config = dict(
    d_model=160,
    activation='squared_relu',
    norm_eps=1e-05,
    beta2=0.95,
    schedule='wsd',
    final_lr_fraction=0.0,
)
Each number is 128 + 32 x the weight over its row's rms, rounded and kept within 0 to 255. Layers, rows and columns count from 0. Numbers have three digits each. The size before them is the row's rms in percent of the matrix's.

# layer 4 MLP up, 1280x160, rms 0.141, rows 968-988, columns 0-159
031:100066073065133114148143082103163142133082094114127114078170104110105105100062155159170096157101104087138116119123118141125098073099162102110163067145141096135116198139121169148104131153108105137083069145188196173144141128147098112136128133178117079117175160072153146106150157191107103121161119146106096173079150113136161129139182078180101131123108134145099135091099174095111100188155131164125152098112113103089126184145169139153158083099097125152126111146184182107187159193134122
052:139092108073166101177142101092126115168111126123173145100139074120103113099096158133135116123164091104180083124155125123130103078067149082092174099113142112167114154119085143161129172182111098160097124136170161231149147148130124076105173104130108127180165157114130127098183131116039108146149151160055100098117175169182122096130148088171131132115056112119128122136109192082117119189098127151093126113080085156126105193130145177136134119096086109136164150164132157108120077139089120
041:123101055100110117148147147115104139136075145107132143114134102110073100123086186144125116127144153079161095169172127154114143057100148085084160107107176095188099177136099122111176146205131116130064095117190183154103158136154120103123087176120101111113175174099141123097132147131115105197161122138084112134079140147153170127121159129142111119120069082167208185145127193102068118157160121150086155104104103084075098169162149148091160167107089092114128162165122159128151096119125114
038:140049085089143084124155129098167138147069116144153148099154100098143084096072163119133117132182050054122097131188115162140117125103112090090179094104199094144107155135125135154178210163121103141075154157168220132157136125138097071114169175105082104114115161103133123102175144133109105117180179137057103169132145169152098152131128098129101115107113090149135093156080120100094124137104182166099138053110127125140087154114106133126166126136126091121157100122100117124161107111128099
031:134117093076127127182098084135144112148124113136168126102172099155084115116131146127127059144145100069167077133165129193133060108077189082071175078114158105144124130154117161094181154188074100122086089113164153173132188132131138091063118175102131078101173149139169102148130124161103146105140141113086100186103138205154164192139142095165116090096068091131128138183097168099080140150138132187138149091130140125097094148159138128131135117089100152122123124108160141140171124141108168
071:125127098071134112132155098087133152142084111093146134094132084131117130123105164140156154175165091071157110106139174159147155063081155084115181086159169126143108165140102136183157163122129120132099139105148153149139155141178109103145114124137111117134125160144141081093203173094058135098167170134065098154115114132187101138104195099080109104123072068118141118180097160125073106185119119139096127070077168150072031172141149113117138171112076086152118168136136162132125135126148164
142:128094124130175114189125129126149185135085164132151156105154127147073160143138169123131069111142075176169092083116125136108130088074102131114183103158084112137136123107096097144139176151110124096126184099156119171094165164169148140194157109156137163122135166183091127143109095113024099115189129153105183083101163113115095086055162093100157127104149101100127071109132144093091155115115130170132176140116057129082065145170131116138113145091128172130125165147143206116132147134160099
147:081157117134099095075145152146119116125074101144105165134092066127132145098120146092182158079153130090155119122194164157070090102113136115116169101126106126101146165135159125140089138172098106107134134161117137111157188193111133105046111147102117060090068104102105112154118095132096128153114126142105136143051100120186145138139129121111128070094083133108071142156130113135100118205078141171133127109113088105147133154080105160181104170145092153183113172219136133081197088115129131
159:057120109121102157185142177083083201178166131141132195135139070169122090092052136142104142177111123070125133197152099143127120069134148132112157121139132159139138134094097087066138145192114148132099160148163111156137132129115121102135092135093140109202168096101136132184174132115109118148174104189059098075076137068172089123152144147111145168120131096169132131063123142126133147174102150144063101156121091100085130127138117110151139135119095144061113135162146143157165103138089131
150:087092094117124126135154128138116161115083171131196125065144130122129095096114167115142133137155096099155159120121144085106048094152196137056188107114085144079172122129123106169127166141177143090126127063130126117081075109164136108158113185106159144153181141181123110158139144146125148103110105201090065093141102147183055121152110077111127106156078121093119140091163142146033149172121111169114106133136129080115096156116120161134171155085101148170150142151151133074164083147142130
036:115085084065139073163146085150141155129110140076141096096134095142112124078091193120119126126158073124196077112142130180133081094092204092063155113099143139159119157140109113120120190182110110143093111133153219127122142144127081109081164163166102110100140147130155105094141174110067116138175143108065116164121146118161103135194137071145122117140111108131155164116087194112066121147113135168133129071149190104100089196134089130158114118128076108132109106134124128145149128144170147
029:120044048077144153123145113151104186104134133088090164102155099124094094121120147161146086140159080065130148146151140170106076081093183080116162108142150150142088180124091111149108191156107081107109117100186193117154173133097120076052124171135122121123144125124144135139137140134124103127167125120088127140084114108112118144174196092194193095109091137145156110111088179151039105161135089163131146092128117076118143176109119119155143141117074092120148113147134165105154150118106096
138:098172112103166114135130126176104141110104126147209104123161093126118084137085123117152113101136114095123183152159107083082051096160153137110199120166137152066147150176111174132117144131139139093097134109140139086074106105070173095142145149138155150123150120144137111143168123107107127090126134121114013106142120152154132139111090076086130112173133108096135158101128108171030130162165131156133183137123131117126117132088138165163097154126040204101117105135110181148165050110152155
152:109123145109107156143079079099102079156123100113102130120139143096115148097097114150121147165135134158121134166141086116180099140131138142104239091121183107107102105132119117127155147193127161068135110061122153168053151124129146124123157132144151128137215144090096078101129157077065153169131110136100125082148162189238100170174168137157077092082166117139162106166105173134098119168074088142114143117105097060139133104164155111110084126116143153112120141114115153122173174111122130
046:140096111109118121103154114124144091127109124075142165115133140124100141142087170116103123103184131105185086112188145161074093128093196062107191072127147109105126179135148129135174175187107141076078114137195131171117182124076120108080146143137153132124141136121120073106173174094071112154139163148045098137109197141217116128122158128157071151126122089123135163148110175138117081170118132138094151103121114096115094174105097130120111113105079095136142099125153187109182122094082110
176:104100127131123128136102086137119101156142161083149121101140085128112153135157122172170056103113148147171120132124096186157098165146090134065143132145153114107127145192110135102190156144099101116137094056152129139073195118102164142160122093117100122126174158083134091099100119076099153204143161147112110112141164152123122095124107130152076116156146126144177150164123178104060114140120159100049106108105105106102128113110203080167103177068080121110180142088153129174187167084162182
042:157085078072096143126123104117142115120104114137171132104097088125104120078083154106130120096195152110135112129121135166137104077105136082052228115106164116142119158132139128113153179150113110127071179115154172100158142121120125105072137181106107105135125151076117116081170171134102154116165169138042127152102166165151117135145150119131118138121090101086140187167074170086071083164110150152111083080137137125114069174089133141111181123113066107188172135112107180125166097101152101
177:172132069132094112148171144134151073163123149149146118123122060108129113138123152103154112103155153124166060135125122183108103122145140148056153107123164099122083095121124130100164189173137118102116064155149102107130152118112114133146133122118132145103110150135105154129149105081091084182149178147033123145131199137197149147162059126123086125083167093112194158147155106082080117159092091154078133098123094128202089150103094140169090114104110143107173193145097174109140174066121143
029:117088139129122153109156113093133131138115115066141167100157121048092127080126173100183130118186090113158072138161141128124127087055159131086221092096120094144148140137086109129117207180054071144082116136125105136135168088123135090112135137143122107159187190060142089117152181124081066126185150096086106150092121152128138170154175123144131135117107144110151138131104148144099113167120126181108121078130107069093088186130116136131147131096090091155117113135130177133159099172098117
039:143098054078143114131109086123148154157114118107162155072086113139126108095100144144139106174165122078136119119176151148142081115082139103085178091094163107160116183186113146185145180136137086126061103120129171162082119148136067110083149134136106083159101184124130146121137143138087121121161112152059118152093163133157119151113205069175144152102135080150145136106128165177100112170156141173082119076087126124159108162110160112086135137132054094154107088127107155119065137196082115
157:105075132124128139134112090089108165179137119087160144139086084149101136108138102121107126151126105127144097165170092147142040120118123087143128080066084133160142177155129178150126115175088067181089114055109076167110113126117124051091155107144077154155089136160131109115139114105130178180177143059120145133175103129117115176094114116084094132201110122067120085152118194150103134183154152137125165150141186094173115139151152108169106135136099161133142185097147125137086089168103165
# layer 4 MLP down (transposed), 1280x160, rms 0.132, rows 968-987, columns 0-159
027:080146171095092106105170174096114105138099141041149070118187161161091083154096152108158159156105148096116146076081108127177176129182157101125154098148141117177121124127180086113141156154129140131132152121143103130134075129071136128130161168128171101141138116111199162117142119147135123120115081108064123196174125141050167103156181101069147081093140093117193130124141147069153144085135090134131117064070084074167129135113103162113101097102122135103166125084097122089143132135126163
053:137125149128123154129160183124133140152173200148132115097125125156099130123134191158151142138090084092167138109079156110118146149120158171120192173100080131157088137054136136101103146074091124153188090130063204122072100213066128119101102068171138125174137144133139121111149095138191138147130067095148162179118121126170087119092145098148153117171137151180114090117109120112150155154148085159147076098139190122070139172148139107093125121117138119124097068128161131107175194132151109
037:139128119080151128110133096169172117131095139148135098141127142073119087099153098052111156120108104198190144126112151128101151167152127118133094083159065116084161135074157134161113099148134086102148120144183130162161144075115119192149099161162137149134102043092098157119137164130126110177127079158129072143151158133153190171133130188116175186085182058176154114064142084117121129109168073105116104145132148180136129095075125119156125135140121196155126078089120088136118134088100118
031:111164142121110154074151101100163153141131165096155143183134173076073118157130155105174121188103196139112091139127124053174173164158076166147088137087139128120105130187189092133159123110134122144162081171085084152117093094081202116073129074119133116075121152181154092143110124129097195137098135130113163113117133127081133108151102144142121124117110114139114148114135094074170118086127180134105151120121101162118120135085151183107113177105195102179050164182074132110127107123134142
031:139153145100170188168133142155150141158064103153178099133153116152121103159094129109148112169164048135184041140160170079102157135200127184122167147079139175099111106158098146139091125126159123101165092126114140097104142113214103142128113079179185115154087139125103129097176146123141104153094092152120118084142104139141098127115091124117130103117127077163089118104160148153108078092116139137160081078185089162160185123126095124097131172155062188127143120132182143156138117155070152
083:198106104152100148193092085121110090175129119180139160137153115131098070155065158105128140091127111163163134159134117154139155047155112073074151130140100066124138089127119154136122141106074132167124146142192120160147151137103091102169132096102172052083108174151173130129133120140170128183096079103122193164111077133133100101099164124191150104116125095105118099137192129107191166139109144090113114158096136137074150069077129115144139156180146127091092147157083112118160095123176142
156:053157192109151136157108120140134131072138134154127085180145137117128071128104150085165122138144092090150098136076089161111149132239124139116166142149093148099116103164153153123099111178139130127179135108130116098131163141126111131133135180088109139137085083080118131111126188085076160189153118182155088107144103122161099117107138106115130148115177140121120128175167066167069128195122150161183113093149109083196144038105155140166078136072130143092085137093145098117130153131165127
143:134112143127119148142139087104169111154096130144119164130125092148153153111091110127095098087156140112133105160146138131073133116168114145153131185142159152064101166160137118095124067130107121137135141102111106147172130131045114128081115168134197107147160091157128105148130101145145108219086137084114140107129106142124068161136109118106156118131161178178093135148123143135158153142057162195156180142069123127134116014079156092116112132091080189143079162140128160050049116168139148
161:202113134137128099127076135070126092120071099137158125143143166131097110134190111152196136139126115098116069103185135155127105162125110115104121122168097145124138124127184149149163155105169165153097103174112165109178192101126145107117189078120089147147125182171099145135076137183161073102121096067102141116139112132107167098110184160112116166078077109114133153146124143193115137144105157069149138141194129156111151161124096164099103102143119049172143108096129096045140107124100063
157:122154131127118122165130045117168107145106135158087148105127172132135174090164100163089151116082161142194151067080109105152124056157156210136111159108147116006187154146135125144181134117165089160117085126074074080139155120118123152093157147073124166098116132119140133126108180189132144107053092116152152103106158174128104141104094108111107152121140174126118193130165135118154160096098159146136102126135072138107142152129118130123115147171099173065108117141181104097153117098130112
030:174137137094139104158080096092113114122125109135153157122128056125079121117094132074131143126175134090117144181162098087106090151086111109127139076174205073093157103152124161209164198119144148167112142152135155110102103171140085125149152117092114081170118142110100114089110189195148051212155125181129108136144157142158122171141089094158167163123154136104137115089102159112136113164137131143121100121138163157160130106152126079093095079124097118175217161100106143142195127119123130
021:092151163113177139077096099158172123115115113154143120133164111132157124085125121122139122143107089111172117073152134080152116143215097146109092180060100155002156178093079151167108140131093136080136110110124128144072162139102139150100114095161150091161077111136188069141131195139158135188105115168156158092131085139104073169123057123118120158137123152167126204092109146126161118119162103128132115142111134119137105113116152119110106187139150127095158199125152093150133134110113189
148:138104125131120140114103104088138071173202157100128111121130104158096113121124086112120147151157190090129148120128097109143085146138104151108135095112154148088182179141122100096129129118123119100149113158093131104067152125165101108157110169129093164084116070075137093192099124152098097088120113118132118093075155122102116133178056117205112138156140134129152170218084148151170159150114177080118131127166100098104208083159134123110154224134137168128155111162189130156108106074153065
154:081134124163168156172142153149102113208146149143126117127114140116115161152129160093066097133120129136073167111169185089116124153185181123093127108126165078088104108101157135085112072175118113083102101126113161097154105130133111110074192134073091183143166183069148107089143135126174165151102154125142131076173118129118114141163121120108135098113122147085155088126088156200109127112067118161159166179100115141155160146145082152102116177153137115176151116105070101125160100097183038
044:108198168102085106173190128183167154107145131108138114109147129099110108071122074107194087183114138130105143082089138162112160108143117169170125073106107159144114119141096080195082143126154051079145068189114142094151107138145109121088072245086087155135076175060131144181110130105124126113117128123144145104136144181116123132102128148132147092138127157127113115161135133172106139099129167159113118122110125047076157133147118106141115134095153149142162114091098138189143127161163132
167:145150163112109086090156137152153185143121096142093131171083177156161142107176138107118150094110104133131109075177147115149142094181177066120145098054138084109098101065168062099111140109136118135070163178110141147139111102111121126174128164133116124080098101162116097109116176136129153133133159128129145060097112109154142173149135133114134212148175073084108157132149147125117137129157148201107108131097198066070114179168104146086144112151166104140146167096195159110063165124122141
035:127142146158037100122098147155109129095084147079126101158171148150092078179179158113179099166096087089160066164118170091127117145101119109140130116125122145119095131185124132108127184055126166085136100191131151120131156140066152135179158126156161183166116143100130161122120120131126113161197146119122084115127084086133108041095181140146053124166120160160077107119111146075159157104141138065106125082104148118088073101114119114163135169102158113148090121094121114151157168100080130
174:059124130150149099153099114170060143078119099090140184144161043122104127099158150181142157135158121081068106129097106109076132090092134133196139100138119210107086176135182119175118121121141121165080174153081167128096164134165141139161054151142152150106192106113102151182125158153129160137109180114096126145186120120119151164102125121139131129122135139150094129143141132057117169090135149100123123057103100175121131145106143114146088169164116154070111095142160093117046156156118124
021:115137072135101134143110125155121118143102041134110176120048080140189134169031148113132150081116101119091138147128139076186168105111151166143120148148179127085132137128158146128119116084126134072118164102114156077124105175138132142120125174152158115141108126098079171146090121133114089171124073089121149066147080125136097147138146144119152150083151112148184183133058122144073175100175107107145101116114167110150143100116117155098136105166060125182206125118124056112151135083160160
030:104149142154109115154143100138146100115121122174100082185182166103118152189143077131094154134098159153100111086119153136095140147119042141149115147166128128099117081106112162127126132103179086161184146148155155160128122116133155134151150106122138151149089081141107215137133137152164172147077123159117141087159127186066112121103132139130120189037084169127156097132136108082155113069095105090171061163186125159104124042129155174083098129198183120146134134143168144124112125103159103